{
  "num_hidden_layers": 9,
  "hidden_size": 512,
  "num_attention_heads": 4,
  "num_key_value_heads": 1,
  "head_dim": 128,
  "intermediate_size": 1728,
  "vocab_size": 32000,
  "hidden_act": "geglu",
  "norm": "rmsnorm",
  "norm_place": "pre",
  "norm_eps": 1e-06,
  "positions": "rope",
  "rope_theta": 10000.0,
  "rope_fraction": 1.0,
  "qk_norm": false,
  "attn_scale": 0.0884,
  "bias": "none",
  "tie_word_embeddings": false,
  "parallel_block": false,
  "init": "normal",
  "init_std_qkv": 0.0192,
  "init_std_o": 0.00453,
  "init_std_up": 0.0192,
  "init_std_down": 0.00247,
  "optimizer": "adam_atan2",
  "learning_rate": 0.000714,
  "beta1": 0.9,
  "beta2": 0.95,
  "weight_decay": 0.29,
  "lr_head": 0.005,
  "max_grad_norm": 1.0,
  "warmup_steps": 241,
  "schedule": "cos",
  "final_lr_fraction": 0.03,
  "batch_tokens": 65536,
  "max_seq_len": 512,
  "doc_mask": true,
  "train_tokens": 479800000,
  "max_steps": 7322,
  "dataset": "wikipedia_en"
}
Each number is 128 + 24 x the weight over its row's rms, rounded and kept within 0 to 255. Layers, rows and columns count from 0. Numbers have three digits each. The size before them is the row's rms in percent of the matrix's.

# layer 3 MLP gate, 1728x512, rms 0.0393, rows 1521-1629, columns 256-383
097:118101108136105140127134135124109131098142158105122132103113143158179143094108152115083152139112124081109089133106140123125137099093102115129122108062115123110089148115102103123130099163154121128147128133154133143123082125124115132134166124180149111131129113132087159119202142120098100137125124128117151106162138113126112104147121130151126116089111134099102097161151146153119134094109
098:111111156116139113139155102118101135147133149091147097104117089091143085132124107128116124121153124108105138128110079120140146161133121117121126145153127114108134130117159142146127059145118107151106128135111128138157121142109141127160140206145130119102121128136127120148136143138162114092122119093128118135134159076112117160134125120137134095111093167097145164145150137111109114106085
099:143119062136107132151117134129087169146132105136132116118115135144157125140133122148098216121165150133154089125114151090121163098135108123134117120132140113163106141134163074142145107129178132129111118138106101176146148124080123150140146113128122135108119164127171172141115157175135128103085107095126131107137139139125120135069146102130139122151133149107155163086152112130180098177093
098:147127132141129117137180122115070161101150117122098155156133138155079105131168102172119124132145159134140145091139150117138103086131109097086175125168147113086177078168148100142116145075112127144100155127097093143193127125120130130144145130148118113119116137114143101129205102121120159133121109132151130181116149142121132123137096143132100105150137152162121120113098099140114125140164
098:111105103116106146160118146109132147093111131148084126105118147178117174150131125066148113119121125122145116088134101141093131109121136118124133105132120078127102151138132110101184120140111158094162165114138116152150120125157120157171109104150164075077126120107119153137156072110126165125104135129133132101105122112133110103141112144146115102075115144109127134108134116125123139123167
097:109084171102143135146123108142107165112143157111114155105136145145137113159139159147127171135226081107129137141124111123116122119125072146142141115168113161112126150118151099112158099097148148137139113128122153140147170141130170118092132104157175150116142130149126124136178168156119135050130159109165078182162137137152123121125152139135097143095113157159103143175174084133110138109116
101:141089118121156147180094134153139124128070119127119094131124130122139154152143136122125132145156108134115104184121160157222119111105152114144158074146108145124143132082152120142092132147123138111169119126166138092137124132116135110120122115101138120138130144138154092114147142149122101110125080099127115099172108094115101107172145126123118126166152139117094118095133157153172088071119
094:151108097120143140183116079103086150106134106124131184112116101174109125148126134161141125133118116112103166106092103131148143132107113126124113141149121111114133105091133140100102172170121130092118138128137106175141101112104130135125105108133117089120092163105102099145139124152115131135131134133146122110134120085118089132151093130131054120126086135130116166169128098138155132089086
103:132133147133076107119163110172142152078147147128135095115087129110123114121134136146056144081152130126155122116126142115101140105111066174102136114132136084094125137128087132139141083135155100115184114112138123128149124135133127195092122112092164127178165138142144128170171110138145081097077153168171140141123139117182117171090137150098098148110076131112121113134141146190113160176072
100:134126153153108124149131170139117153139098138138116111112121156132126188137124181089120132125112118122131129133117117133111139135135153085118115121118132095141113132116191144114157122167101103162131108155112118149133130173098124087162142107085131108085103142101184134142134090118127165095105133092137103129129091106127140163117119129115104107087137165135122134149197093115125152107095
108:122103160125119120123149141144086111100144145151124129151133117132131161119196151146125099135126106155118093137130072138112129157142098139100133135154148086073149105092086129197135133119117145143148109121078104153149092144141131117123112121111162116123156130141140162118106130102156134142108124123142134094104140098117133171141145138125138184076115142155118140174135148130106109125137
099:154096122125128121144154122144098125115130072082150109118114109120107103162086113155128189159153109127129150127148149122127095137128127131113144112173153081129142131093074133129131089117147112139135146145117103167183140133122153110125134109156105116113129140143096140114108147171112145159171074132129141120128141125109121151114111128122118121102146156121154134144182086157146153063136
096:162123153127104142138143133176127092138155133149140124125117151152149132134114142123157147135115078127120153124154123087147096132123182151115164129127099128125089136111122159115118174131152157123082155146165148128111113113155105110129128086117143150171100128151111157158121192154134156137139124151175105092120113123174132091088148130127151138129129148128082097136107146113152124136169
110:145063096061129137133119117132108118110128157127141165093143156132114114110126132181121171115153118130170160139139128126105149114134106166146144098136081147158140119126158128152159115122079112143171149119109135140138129122112113123125131117133145125142176145141169108120125162138080148137140130124158118126145117101136134126144163124133140145150135142165163113111139114101118124149103
104:143090153132070094131167129152126178072113150138121093127129173115117145120113108139145106166136101116110159136089137150170128108095108129133146127145143091140135114128158117125115108135123123186158169149104114131118139193093106102131156109115165109101144115125131169102126120149126146097165139099158114110128115137137130112112123092121105155092081154122125128129165102149147135119102
095:131141138145125140128137149103123105143110126149139157179147120166114099163120120116095142152117104160129088139110122099117150105128131129145120158139140116120117144085086151126143112126129150166126125159126121104178124120134172147111164104167159108103114116121113117158146157095124125109113123084146155149118116145168146172104109159106117119159134108088135124078166100168158123118135
087:128135146107132102159141148099130104143180102149089130136109137114060128143107139158115114117107075148135144106137097151131077111127120117091116143171189111144137118134106104146089120147104113144126140163118117143120171164143158129106124110141184128117097153083139115148137092142103167101129121146141086179115112128125110128139148117135086101137142162135136141118133127171111141138104
095:142146171137124104140144124122103139133124104167084166126119126177110133137126077158114143128124097106113132113063070107114147137163144161133144109128175121113118063159136104124142129138131138150140130154129090124121129125123126139118087129082094140118133124110107131092138137155136162097155131113159122140130102133110151129126095125190139116161106119129121106138150145151151148113117
097:100099174158149117143096117133155108094154166138130117099138105114147143146111127081112141164128136130145119161114144141083140128137099157124120136132105091137119171095150132148158105146133104135131161123112087080127119126166122161143161120163208075103188141104103138151110125141126125114118178122108096118118144109133097110138147136160141143094113130097096119142113071086162095126152
109:130133133127147102158100152151125114138136134157116113132086146141114162186110136105129136142149123158133138105130105091168145152088140122152135107140158142102092139138128154177147107177125110109097102052125109122181117127139079115139115133110159141100148128145144148144109104133100132136103139131090113145145124094097142117155113134162130146158154174144150112133158119117110110117166
093:180128083142149132139150089124102112133108128101139128137087115142103148148121091137122135156144109114174137106141114108140122089090092143117116126142125112111101133112098118139108109168109116139132132149127083125157151159105131141135159143103109091113130106121124131129144103122122120126134123116158100101123117135113164159108121148131143146121121164165137116163133115140141086123129
080:174139154147124149147146115149132175155122093191105131093136142117071110144098135144097132118099138118137125093094104118121069131107156146139132149147168165104131113152130132125091143151132118129136132157113148132124135126204098133151096110172125163129142117132118116125177168137096118079156152122139143131166137118128116138141123128124124115135158110173135102087108152154107075109167
096:122124139137133158180097110097077101099092171150090151105136120157109146123141138184117135186151083125158110122152145160097119093133136171133139094226138098090122129116128121146142111126158106159131113156137090135092165155123092103129129098120131156115156126165124160112108088121088134147132174127122112159089134099148122100142079120143160149122125160157140101130106123145094162111131
097:159117175111144113144128076134107162098121113099140122132106087171108099149162050154121150106123126125135140147151118098116114162069095141132135115137157127124129113128129070100127104123142111132105077136120128133128125098143117138159159102108115082103145123131154150145138163146115111156081095092108135129178152106111118143175183092098098131106147151128084163152113092095132118106114
100:114111128106116096131131150110137137093179136127170083141157138110158157134094107165094163159108135154123168157159099141159129147120108139126166110093148118112188080133141089124132130138137177137149139088081117137190135136124097126133153124141111138114142131104097121126085158142118162177086125170148122113134168157100121086110141125147079114100127175130103165125118145125110102136150
094:180118108114118144157134108112123113117098141118174163114109174152144131111161103101085111129123117120127099111163130137140071115140135108144133107177134118156144105114064132143126114169146111165154147113133088123124124108080145108079085142153142106105165127146140166155112154154185113167122086117138106132145145135108153110100178134167112131131106141136123144096107119161126096114088
100:181136100148139133157116120113134163145119151123119145129133149152086154137114168136085091124192130157116109141105137159092138147169096173142168121117167080164116134145107112162177171083169155111134105152168157148154108137179123185123073101110139144103104142161097162108143076106070152132091128115120142131103073132103133123172149140108113130117122147115104109119102120118097126140097
105:180123155095117122126156153156101142077191154166137130113148115107136125176136128149122143133131130166115112154140074145147154153152134143143153119125129106118155129127123136181122104154115123150153115121115148105192160127099159151111134161144150147133129111170150132141140126156148117108100112150150093154169137113118146139105144158104146145111091149125103148116126112123094123111102
106:109120163130141107120124096121122088138119140128136136127110128142172147142126150128133142148133100115129126089102119161114115116127119120162087126152133137103136155136132115141139088145148129130126153091130129109126106188157133111164152127142161110094133161116136126128144080135134109152179143116171105150128116078094096090126137137105115168113158152135099097147127130118126125122155
096:148118170111137129144144081133093139135143113155142165100102148128116124172162115151091136187152160118149106149159158146147116153170135087150121100114106130144163174133134114123125120109177130124122164128109140116180129132120151158091130097103134080155108159136145112150138106102102085122111148129085158116105146092144161074118108102100096157122130145100145110180120129110104135093110
100:164090096124121131115124137165158103091150137130105124152118141114085154116146076156159127091120100129134121181115112105119124129086127110154151106131210131131111084085159105180151136126124135104144126144102116102154097124148125080131104084125132131117087151142121118124114146135136094137124100169129092130125149146118115116125132108151105118118109126125129131162079152168135151150103
105:165066116096142122132147124139102142110135179127155082147130110111129132126146130133123140147174102125107151124144109159114108091151092173125134118115107134172116126128158110149151143115165097170149137123116116137161177125119138115164142075102127138155125127138151147118135154144099119142078158120117135104154159113115135122176150138164112132094127143156114119115149144110108125101130
102:082112077147133121145108105140091157140139126146113086115124107114174171138139154146114129179137120182121188119122130147141120149139151131132164114168117114131163081148165126093136114117189141087088138093180108141103111139114160109168185091142113094130169118098158163096169142144123176123121107119128119143142126140137148142102133149158128122102145105143135132118159145136117096120080
098:117149135159079118117127086123126157104140115126135193096105127155117143137085124124140134165118149132090142074153129161168165135125153164198131114098119135153096115137106149099147112161120095111143093157148112149161123123121106123114114136120081153144118135159112102146193095141134104143136112110126086118143098145081190146065103146097111124142089119202156076203166140191130156139092
103:115131149110126122085089129109075149115157158109105139122138113116147134121142155133112136152165150173163145130118149125126134120132090113138093118142140120146103107124147135161150111130157156159162138136057129100141147125125103081103103081165133135142131064143124113127145145120114134103133144158156081131125135125150142147102096148110134086172113129104177094148146086099139132139145
105:162084139086130102131113086142154178112084166119164098133115139112132160138146127157109137090163165131131131101133156115128123103144126120133128119165156132139124100140142102159120105167156106154154137144125106134141169115111123098126144112154131140113156124156141129170135155142140145115131134144183152118149175142131086116114113089141152164125091100098106121146095124165129095135148
100:162130095114145128156146163132147112161103161152122129140150094134114136167108123120143189145154104086115129104111131106145125126125155128122203116135123111140151121142136134154113153178105161143181114125149086116156163161140103092096114149130140112136155113153160114119147140123110132140150058117101130102130128083120129132145104147154132131116139108123120105149115133136119063100124
098:088118129093125074139069156101144135143102144126117159096133108126143123175134114136167144132117144179115122136113115152137131158146108109154122129131107138156134139107137133093158136123099164124152121119157098145120139110113130106150087140161152130100146086147164106118117146103090130120129118116101106093132113094114111107127091166140150131102125102096150078099118120106182109099190
104:146113176142105118157157124099101143135102179132090092134129113162100152193134131140089123180166112127154082121120109139138153122139149136062159140152137102104146119177108161129117122191116155146168152169127145144122131157109131098166167127113147114153107154114158107125131132135137153112129144098155159123112159131128188153138084155127127095118089114133154124147102127136117123094155
095:131138118160128133089151145126108067151110150125138150126171126130116080121095155155117086130144124122133115073116162137135177127094083117097128127136139166151144105147098087131134152150146113104119119146117148169109150142122130146139143128097148164111109140101101164137087114136116121116149149134137132138100139127138143124160107155121140123132135097155192156122105119108127127096109
105:136088102109143143118141154096148130109094172106105105097105139157115114135124178141140151092175152129111126085141119119119144103162101126108147138110153131099154123137139141147133145092133172134153144053132145133161192113136126135133118165112165111150138128114137134178126128094110180151057149145146122122146183105109129134130137108087148169162094116109154132145165141114139116144127
099:092121127134122150142171156117089104122123145132084106125128123127103135157142134149129139164108114142146134121193142125134138145125094191108124156160143090080123118129138083119164128122158113095169160120105110112090151144137144117120100104088118157125135124134144108164141144131132113114112142130117101145096167136136141132131121121126098086124084150123123123085146089130170116134110
103:114108133137084167103147103111117095128089116117154143108087108144087143132148137133105130148186095091127149135138131172122154097135139137101145103180159073088130100112102118095130105134111127066133164150111114134123096143126100149127086101125144132147127142137164089140120147154136134091077136120140078098104073138152127137122099108082089110111089180125111125119126152146116115123118
097:120129117113130129100106133096069148129111137182152100141132110124075147140152129116137145129150166152123110113144116127110137191142064111090124125135130083107130167121139118135146111172179171174146142151142137135113119129192142122122102072125089068138121162114134131130164118118145124104057159137158142120110117111126155128152119127177126118156117176101138130133167141137115119098173
097:144150156125120129137118176145086154137143134129127109083150107171111158166125154109155126109149136124120120095161095126095109123167128135119103160177139120113102126160103134152118110128118168140108123180168111157116147144139119111145108117147135120141102148092130155127138155125086140107125101124133095139120138100119188138115137141118115126117154174118139115139119107167152154103131
096:140072136158100125149119110137112085085134194191162130133125120125121137140123119135148132172155131121084107085137114170124141104112182129158130154141115110160090120107114149179126138156113101183149179092093136126154138131109137096168089104102156127111127134135105116127095095138152143143150162093164144134127153152151121122106123133111118150103097122126134153148135108124113167134166
103:100113099130110110137099172135132130152125124118126119132144130111136140108129096076091115108107124125091122137122067113138124086138125116092129124125190118119157152083150111172109115172184177133129132142170141173147151105149129117136156103085112134128112108135119162142123096143158147107123160137152065144172122122170136147141095159106120101128158173103108129110098163121126103103192
093:101120141117141072131160135143071122101118144146177141110127119126160136163120119143103133157147108133147110103124133169161105142114138149105171122101142113165112146120203159116145152094140142131126123101079108099159132112132129115169109115113115095090133143112136123073148129119121092145133101140099125088098141124108134118119141119150135168128108132139135127158131079092121128116101
101:151120105115152159149153090102129161145096128174126112092146173143111122180146132149106154088106117149147133134118110173115118112120125133135146123138136135088166116140125117128121103164125135132137093136129128132146137147122101120139104143132097090115138086092139144170133123123138141109170112175117108125122108119135111155103102116188081140095131128080145160118122140141131102073112
092:171126138112116136150157102073122168156077137153126094153170152156079132135146098159117090110110097140099144106098082083117135122152119134108141138131159129100135107135090140125119088115135141151141153144151122188162152170164091135120105125104127127114102145141155119156141087064106128125144142120168127159138127160127138140110120147121098126142151156139120156087161092171116091128119
106:087104128128111104124141129113127128119061151141112129141079150178149152146129105126131094113132076151165113070111115124154133126120097159128108124127159087101116105133127137104108135157167117146162117128096156151150154126127119126120178149093107110159165122142153130159134084103115133118142091102113149131133120120147200173143137138145112146118087132124124148124153121163119127156091
093:124102129096134147145130105135100129105129088138165169165078130160133128152180070101152152132087130118134108115118107114177105141145082112103146165103150124156137102147171116150112131136110084163170141115147098147137110113104116126172094149105066106149119109132144157130120109154128122182127125133130118075132156133142131139157103136147153150123150144151126148178138117122115119109167
106:105081143095145097109132106142119125140139131115128109121131131084135143169113161135124126116114132146117155090140116145131131119116099120136130117094130127143154119114161129155158164126088141111154122119145165111145142120110093057117129120111108137104146114111151135138133137120128103135117134103151156099145147124113144126124125164153114105136115126129105161121156122140133108136169
096:134104125090104176134112122107076135146146142130084152130144107110152136140093123111134114145129124146116138153109115125140125124144165124154149110125176096137114107108065114098159104121159150175146100084133088169127133104100125125106116142139142138135125111119113150151187139084116121164137148126113125129135091076103130223094126148123166136154105138143125113107114110166102095114128
111:121112126138096094138135124175157118102136204150194106111134182097149123120113130161136144154136115127063123140134123094156129152121150130092157082164108106118131095161133141169152129089115161169112119075132095097182122098143138129128136103126136103127153162096138185139110134135178136140132131148159116140178134101101105129155148138178169132102087098160092146084171108154076092130148
101:159116086126094068104116161090101087130113144121143122118149152096091166134139133118136105141126122116090185050110136121099145149143124127145136089110148117110135128106107146123149114175132131182106124122176068135177157112131172149106116113093139101150139132156137158119141132154110129130127110135105060124143130107129112169126150168121172091118126160120124124133134133104130140133154
096:166105094132110086146151117125139111109102119131148121125142145106137156140157135144136161096147126127148124128115147105158134135084158118133129116134152142160124124137119137166142103120134150140133141126120139118123137152163112173103134135121157118148132120102129151112167137143083144174130093129168110113119144116119103125091150105128130128102099135133110123125102128130114101128090
098:120154165144139141170141162185136122134133147127143127109135148134119130114115157154094104141123131081105130132133109159111080120106115110126126137148131094129107134172101122177128082135132107092111133145091145099113141158137110112134145147118128162139119137126120116175119075155133163140130107151149130162132141133103136092123122130163123122151100121128082123138098156128122134130115
101:153142191139103142145128153109096086127154184132131125122151145119157136143153103156125136103117093138142109142139122148118138085177152072112132121138144154085138122148138121147125105146141101109133143149133114150139147138119159063131106142119108125110139125162167106130141110124146121102121081138145110146112107113142139127135115129109141107035118129156135172133157124123130130095113
103:155109170115105097156115111135084151139121131092150176116151118140101130180181115124119164089181129110139136128135106133175165128134169117107118130116156065170133125107184097124122125120157115129126092110100085131094131138143095116140092115100109117120152100123167091170140101125154142141116103142124129147135145108092109119114143125155140150064113103099115127138132141079111095139107
106:118105138132107133172126094111108160124154144109112127140171120159097132149131134137132107105154161144133144099111142132112149166132157158159150083144129092090131069135139127150149135143141128091165121096151097152139110148117144164163143092121095122144170115159160104121135152095133116123135120135138124121172121146154138122164177134112136150165145142169144152152146174162111171143150
091:148122154118129159137157133148104155117137119159130111168134101121096156117108102093120123121151105117137136061127088125113114128151135117153151120109109111148118120104141145149153127125107085055154109138136179101133163127161082108134134161154141137150121119134134103142166112115109152099139160133130086142164124136136133099116143136140135099125108131107101161075127135130140137173131
097:099116156097138138144092131139111137146145130126099133134146138130149132138145108112123138120151114163133134095140152144141159105157136172086091155143163111179159131078141111144150116144105104116137152140076096171148133122117098175141051090154134112151138146090118136122163168151180088093121123135136145075129122130128138140099117130169121133130126119117140095092097088143174143155145
087:108142104151127149163134180146149121161131077128126128162123144149135117128098121132153116125126149138129089124140131094088116108135128137163135157124192116151136115112114077137137102148134131117113141110058095162121113149112126105174102111138067141136163110097098115150118141118125096150142101148110153104139144139152142100120169169148121089106140155080077124135109139094114109133173
104:170071164119086120140117110159141132154135158101111115156149126100176163165157135107090171140180139073110104145127109181129114114124158145151145092127166148135137132135109145147180119167145100123183097117138138108163180090156126121148098116131149145132118147166136134125141107149154141061106164089131121103130117118145145132130156127091132165148097134134135144146148149203133111090131
096:162098157134113138114166149119060152162149126144124147136178109119088143167135109153135132146177114133103155090121121159161109181131146090134133102185131122123081152146135118143115097156162114143138132130128123127160137152159139085162127169161184149126126124158156130149102100147108116114102086083137146143104115104084116139152127170129088129091157188138187170142146132134113111101121
101:135082140116128098154145135124133134105140159122152165095155110159111153142169093139138119146143163114110208108142100136125148131153097154142092125122133159097170118159141140149157161083152127178107109095136095117162094091164115129144115089091126131134098142082068112129151119122095131131143151147157131117165133083104137113155162120093118170121118154119126126146160116134114121104127
105:126130146156121086152127137103136101126142151091142137130129128117130136121143116132115151100113106100062116098134113133145094162134154104194116110158151124135165125162138132112131163110121142167137091126167126149161132125141141126132121112135130157117140112165143166135125111123150108129115126156116108120129086144118129167099131110103117132123099121135152130155099097117106093139103
100:138127110110114116133141107113100107129109163139125083092086145124112155193136096126115133162157133123144121134102139104127140105152138164120173133170105132131145106109152137151115146150175144154143108149099164131144125125128108101126125105141119134115147145121160112179139089097098133108113126110140079132093126110117120062141125119155099128070109144124115103139123094085133102100088
097:133126129112109148171114129112116149134134141089151100070156161116106141198116124100095159120142128079107128127129127101088132161134161120137136111151148146140194063141157087139155136125127110150135150115122137143127121141133146119130158129130108130149106116091185140158153154117141116126116118135122114118163099143136119114103110110176124051136122133125089103125113135106108112151198
105:155129107103095093158065129161125106133103128134128109133148110142174099145112142145107154112118091123149083152133089099123137140091108148137098124124100112101108142117122142147152102106118137122169136114107110123131137109090126123119151113164113137100138112111139129136144171165130130113107153098111090142115104147158150096116102140132081105111130107157092120079125120173112088115125
087:150127106137162109156127135103179131170087145171114105109165127105147110109104131154153154148133158099141136142156095184129142156145158123165154138099115141155150172134150114218152092108134146146100179129088124122138124125126137088134169124143125090084131094139104092093125166146168112143152115111146148147162118117156111108130109148163164152087090102124117113143107138122106086145124
096:116153084124103121149133113129121091139142148099109109160157095134135135193113158159114121141105087132144187137136099136091152173127125151152138129148102150154161107100114120136138134088109167131159109119100122116143146137147164119120146151174137123127130143129110131124122143162118142150130115124145109123176125130105165113099136108164121122126152130119145154140156109157099121089160
102:166115162104083147132137101111117088134144134092127108144111149126120118123096087123141104125131048142115106122163122137111120134075087114144155131150134145118120104156130075080113119132154114106114139110094135149143107166119173156148126128108174110100131152135127147132120107141078132117104151135105110138084129156062070122105123154139092062148142161079120155146126103124180132152124
093:142139123143129154108147098083117213100150128193104158123150116123068119146101140134120134149155136104136178094116113096139163126157130147098138155105131120152131101147129135154104107142101169090151086094165108161187141162103098158162115112104102128125137113090092112214092129121132121102119086135106140124158125115109153115118129143135103125125137143136133124160118094146127100139109
097:111112118114090092090124090122170076143127142111097152146108148162114156131125128140124131116127100135073111108143098123172174117151124124144109150185084113107167125160097152161131164153139163125132129073130129140138148139128106145081137155097138169143102171123144109146195111131131137101143147142136113106149123149173101137116095117104140124131094129153153081147130115077190125074167
107:138134163132117136144123106125132114081144107138119105142131054157179135156113154098070118168139106110117118167142118145101133088120091149122107159159122125158140122148141120143100102145143044141133107118120132126115067144103150089147093147174111132103144134093143113165151123128155144121182116087130131121121106088124081107088102120149125091098119129133138105122150106138119181144115
101:118106160149113127136120089099092161137135146129078104125144117181111123164173127127101118150123173145162151149125116153191091152121180111145141082152163114116118089144139113137148116148153123088159129093141132122119106111124145124127121120156102120149137124129155156109145171133095155121088049106149109137178124112136088103132147171137096136149127103116099130123099118165110093125128
104:140149168133139141140157117140087118150145129157161143123155118140092138110113103154125098132138146124096140083059131130140119110093136095139139152159155141139123148134129132115097116158128156134097110121148139159126109128134112140141121121101098123133120173104121113134137090125143086131115140140122115152110152139130097139123117155129129116106118142120142151122148160108140161157161
097:148129155138136110125157132117111112092142136141159105126135133157117139168129133101114103162144131113096100165176138130120117153151101166126218126130114082126111136116141082120154103166138137156131111158149110111144146162159135127162119140071081122118111173137165136104145083136121139134186115107154134152105149171102134114152137150153149151102168148136105111135129080133143134112143
089:113124154100136133104166095092141110161152086123145133146143180123140129141115127137119128143101075163105092157101098066096119133162125149131126171152205107107126071158101101136107141127126127146147129092105123156133150162144106124112094128168141097154114125078142115152175086105123111129128109120117131123161094138124076131123129137115112114075139112188100074093140097131139086086142
101:170117186108131109131161142118128114085132140171136088110128102129113139141174134139098148144111134136144119138121127148115113149143068110102155163174113093110144113127131143155184099111106158168124134136102103127173093131132127135174127110095126112080125161129142136125126109114116109128113101114121119122135108124136158154141125112141158146119134161147093150154139080147135136097136
106:113139128149081130107139127146135098124157123133098118113118117142146119169143106142091120112148104160130168156133102107134132129172132139115102123156156135105125101102115121132147112159135164163155084085145122129121181170161095090125130138121139114077136131060112187186109131124155158098115146080162093122114144145101137124179136125125151120094125124158126159145114124124090127089114
108:149108123122094121124158082165117132119122153131143093102127095132064168149165135122122121151121114071100110152122143178137090124086152128156147091125127101094157137108129119118140056129129140115162201118141089120134074141120135152110134132099154097106139152103163165124157163128143155120105147122111132140144117173123137181122079124100141101147117136169142179143117096147118129133143
102:137126124131141115111113138091074132121126148135119113146106127141132117164102100119109146149114096086123116079128142104187131119151146111157108117100136147151108109147136130120134123118118127159100046109103151163167125088119130101099069144145101100110109094135153140120156119154148148162167130111131140160118145099107121145140110134100107085146110092144193151137118115135171104109137
096:148125131148114113147125094168132152096079127163131127134138096147109136135122157125135193176130108080124154096139094113135118182086141151152165123119121123126106132136160150130142123113191169119160101077143159133151145117170141170102148102107137098170131139148146120126124118166113121142146109100110096169132108123124169145142115135104140135108097163111133124119111094123107134139114
096:179106127141121146122092144149114162115081148154140131124121149153108181153131102089089170132177131070118101119148108154186132124162142151117118117155141109142089120151145141131186128119160127130112094133117115142114110115096121106154091153110127097121107126130129144153131099151146145114110131093176123148146068070102140146118144120169167089142128122125142163162168115141112113136132
100:172122137133093111148126114113072115142157130099173117151108122168065146139109087139087112157154138134128132112091127128112109159116101106117134123141130115111129156156116087124133092133124115115132139131153061175170082123114112133116111130135118100105111136154131123191117132124150136163108113122124110144107092105124127139124099137176139111081088163087139136142115098115147105106102
100:153096148090129137181171162148092148166106127139128123124124120139086187117132137149105116116153118145102101104133110171114094127122110117107127123160205147117123124114091141110129131136084097100107135118141086174139125165134196113203082096108076143153121146151166138137149111130143152112082112115146101124099126139099137144171105154114115115136110148143177153107138147162074090128113
101:101138129106147063105157128112136173137120152158129131119139149146123179156137133103143137127152150120100131151124093090132129157190146137110151125140112161112155109109131166162118144131127148156170097117116111125157132119168105115119110122142134098125113087117130120119133168071143119142142163130156116118112121090162149195132125112160130163124091164118121109141133129128114104120108
103:163133135155099171117144202105083130140133152148114089176137120142118195094123093137148117125150150147138171126152086121135150155163132142136127094138144123108140126143117134135186154110108107128189108148126115127175116103180157133136146114161125117097140097149165113082140153159121125073158091113131126134126087139157141143141128146100097140123095131117109160145138095160100086112115
094:120140150149120119194140142088086100164093103126101117137105121118114119121072116146128142158107106104159175122168083144108100153147155103162117127147143126136155090145136126160124084138109186118191125150158115136152120148130133088140119143099110129131124172106102127100121125142101116157156093111125130131081124099101115128128112111166104139125106157150176112152104118153142092121129
101:144125156135128134126153152128153125164114140159109116122155103112094097137164077121162118155138130102147107115115123097156118147125155097162168133164108100107140100174128154144150089137107197139160105140118139130180121170127121098135149122130125120151158134163143115117133167127154113099102132110161131112174119169140133178130165110119133107108135092183113192078163126147167074128113
099:132118101130109109118155113109113128133138140128114141104133088157108138113089105110098105108115112084156120154115116117158181140094125141151142103109146132099133103138179098166133129141147136155140127157140088133104148104113112119094147105103128142127160118130121063128176126112114149098141148138175086137127133092156115126122112102165157088148099158121078116131082130103097106155176
089:136118154129129131119168111105092101162110091202101143125172141105139103140154063138122178153155148113115166103131109088151119141115098134078142130151137120129117095163127126119117134128103127145084118136073098143120086155160161098149126110166125107137090134128162113118147157160115148125140126109146133113145078127101113120127128100151167100122106148183134109155108135131066070105142
106:134128132128128135140080146130148123090096155159166080140147106127125118155108097127128168099130159129125109164163140127142071166122129111148131112143123100108116127140156128179130117126153144150117132146115101125199096127140112104158119151136148123099121151086157138147125152109094115148142122132136125105127107138136100136131094121125101114087117132165103115116074119123108119106135
104:141118124134111111152131128123079098133127140062101159154135137138150125161078132136123125112150154098127173073107112122159151107158116104110128146144100145138130089177114137121142095120131135154112143134110071125158120143131119132123151159098104154090098153100112141104154134149156107113113093084116153127106062111088103127110101166131126114103102135122178116117131091123168122100117
102:126109116118131170142141055151123138115133139136121130084144079126129154131140096081075130168133170089154078159116124108139091133117131154132148128099125108133099125129137106086120105159121151122150174093169108133151147124133117102138133112115087077131135189148091166122139143134128147154140129109111116115139153125108155137130132151143164110110133128119076160148150098138117116137115
101:131073147119138140186134180156147158141123132114128082121130112116195159144134139108132128100102152115121165135112090161160124118127104135145107107113124134145174122139125134168157112167114117114125071119109122093140145143095132122126143140077123118150142149127155127136150168140145096134114115134106109086182095141112139155140111130165144131093068124114078135165124157133131113102115
091:154149130127117130119134118133097162128090100153085111116063109121084154115140091140108112144128100120126080152094154184160138077123123134112147146148141099108087106141164181119111103115094112161159129140150177108126162152123099135165108108096122118142106105133153119128148103109087108116110121133168120132114162101091133139129088131115129100126112135133138148124133058144123157109129
102:142144151117107134120136121060105102096137166151158115112117133085101120139148171072131090184175136086124144079158099131155132174129122119109137140108097112154127138121123109126122079133146139155130146105068109158179115071143131167147112123121099117114124127134083149128133172148145112134102076091148128129123124104127153114090134139206149101108125185148131114155113131111104120096110
109:128101127108151081102110130148123073132163137134099151136129065117138152148141107130125136116163107126091138140149110136152102082138154144141107114109135180120137115099105095158118123133117153146157161119139104138149106123101092081124113145096124129108115149135122130127154117138117154147139116129142128129125118098139120131139103138124150141137128130148135141103082109130156140088143
107:110102160126149117095137099115148094092142122121183104146116109130150133133108155122127134135109051121094123163124119136132097157086148117122120137101121112132086085116116098178121110109125089137133119113069102130174131152099130143145125127089122087105065131151111125108113132111116091155128114128128131109139092125135098103108114108130108112122141167135094118139134172105095114113127
099:161087101100129114115131090130115155129093130166141111091114134172146121155127111099108173144132114118154120124103132137139131142115107143128127109138131114112159082158136167133169148169134156115134155134148109106148121135144114089111106129137156116111145093167103137179093101117116139142106135139160116090134124149139143108151085117160161112083119127152100104133151077112125130085147
103:138139117141122161165107136148134126081152130166122099146135081144145136133122093098109144127141145138155108097129127120098115126134069129157097127157117116108142155083107134173101131156142106160096110117069128133158136118120118113160111107105127133127105152102148119167147090142134082085097163105103118109140118131133127162169128193121118126115126127154105179126123145112119137108140
094:133133164141114120129112096076118108184112131116132107144137084149091156141126134150104145127131106127179104101140148152115110109120139110139147168142132125104106131164152116146148131128106151171156142136165170166095101073106141136131098156113138124082162174128093140153138123097113122129137137126108142141117114096105122116170145143093114146128094115123114114154134070118136105132088
102:133095136134078159149130135141131172125119147162151092114152176125139111144144134108114138107124173116159117104101132146125091108110095171128152124151131120091156118149161121110131119130167139112114136140153130114129150141139139123172148118103156129139116144151150147110143145103115097126132096126162105171185113159185172123142109137107112121132159136134115138115119076129108095151155
102:163141113092142095168152142081113119165122148128101147122188149184100097145097108146092064200132167145097146096115107131133130175133160133143170116158155127113167141122118151142183155135132167153126122122147107117112149100150144152149119116116124131134142072120133123120090157128125135120094126136173132174157118154112122159149145141121135111119121127100094144103155092139165108126130
111:132132094118093136167131132097142116156072103139169131123062165144093157185120125135176117126110108138138118079102114114134125110121128140161140107150128143110127133130123119125134149151151140151164159127139121126155123102149148167113124153080115112156179112134140107136110125110059136141141147145126115113149109148159183129172156166150102144103089102125125151138154121100121139112139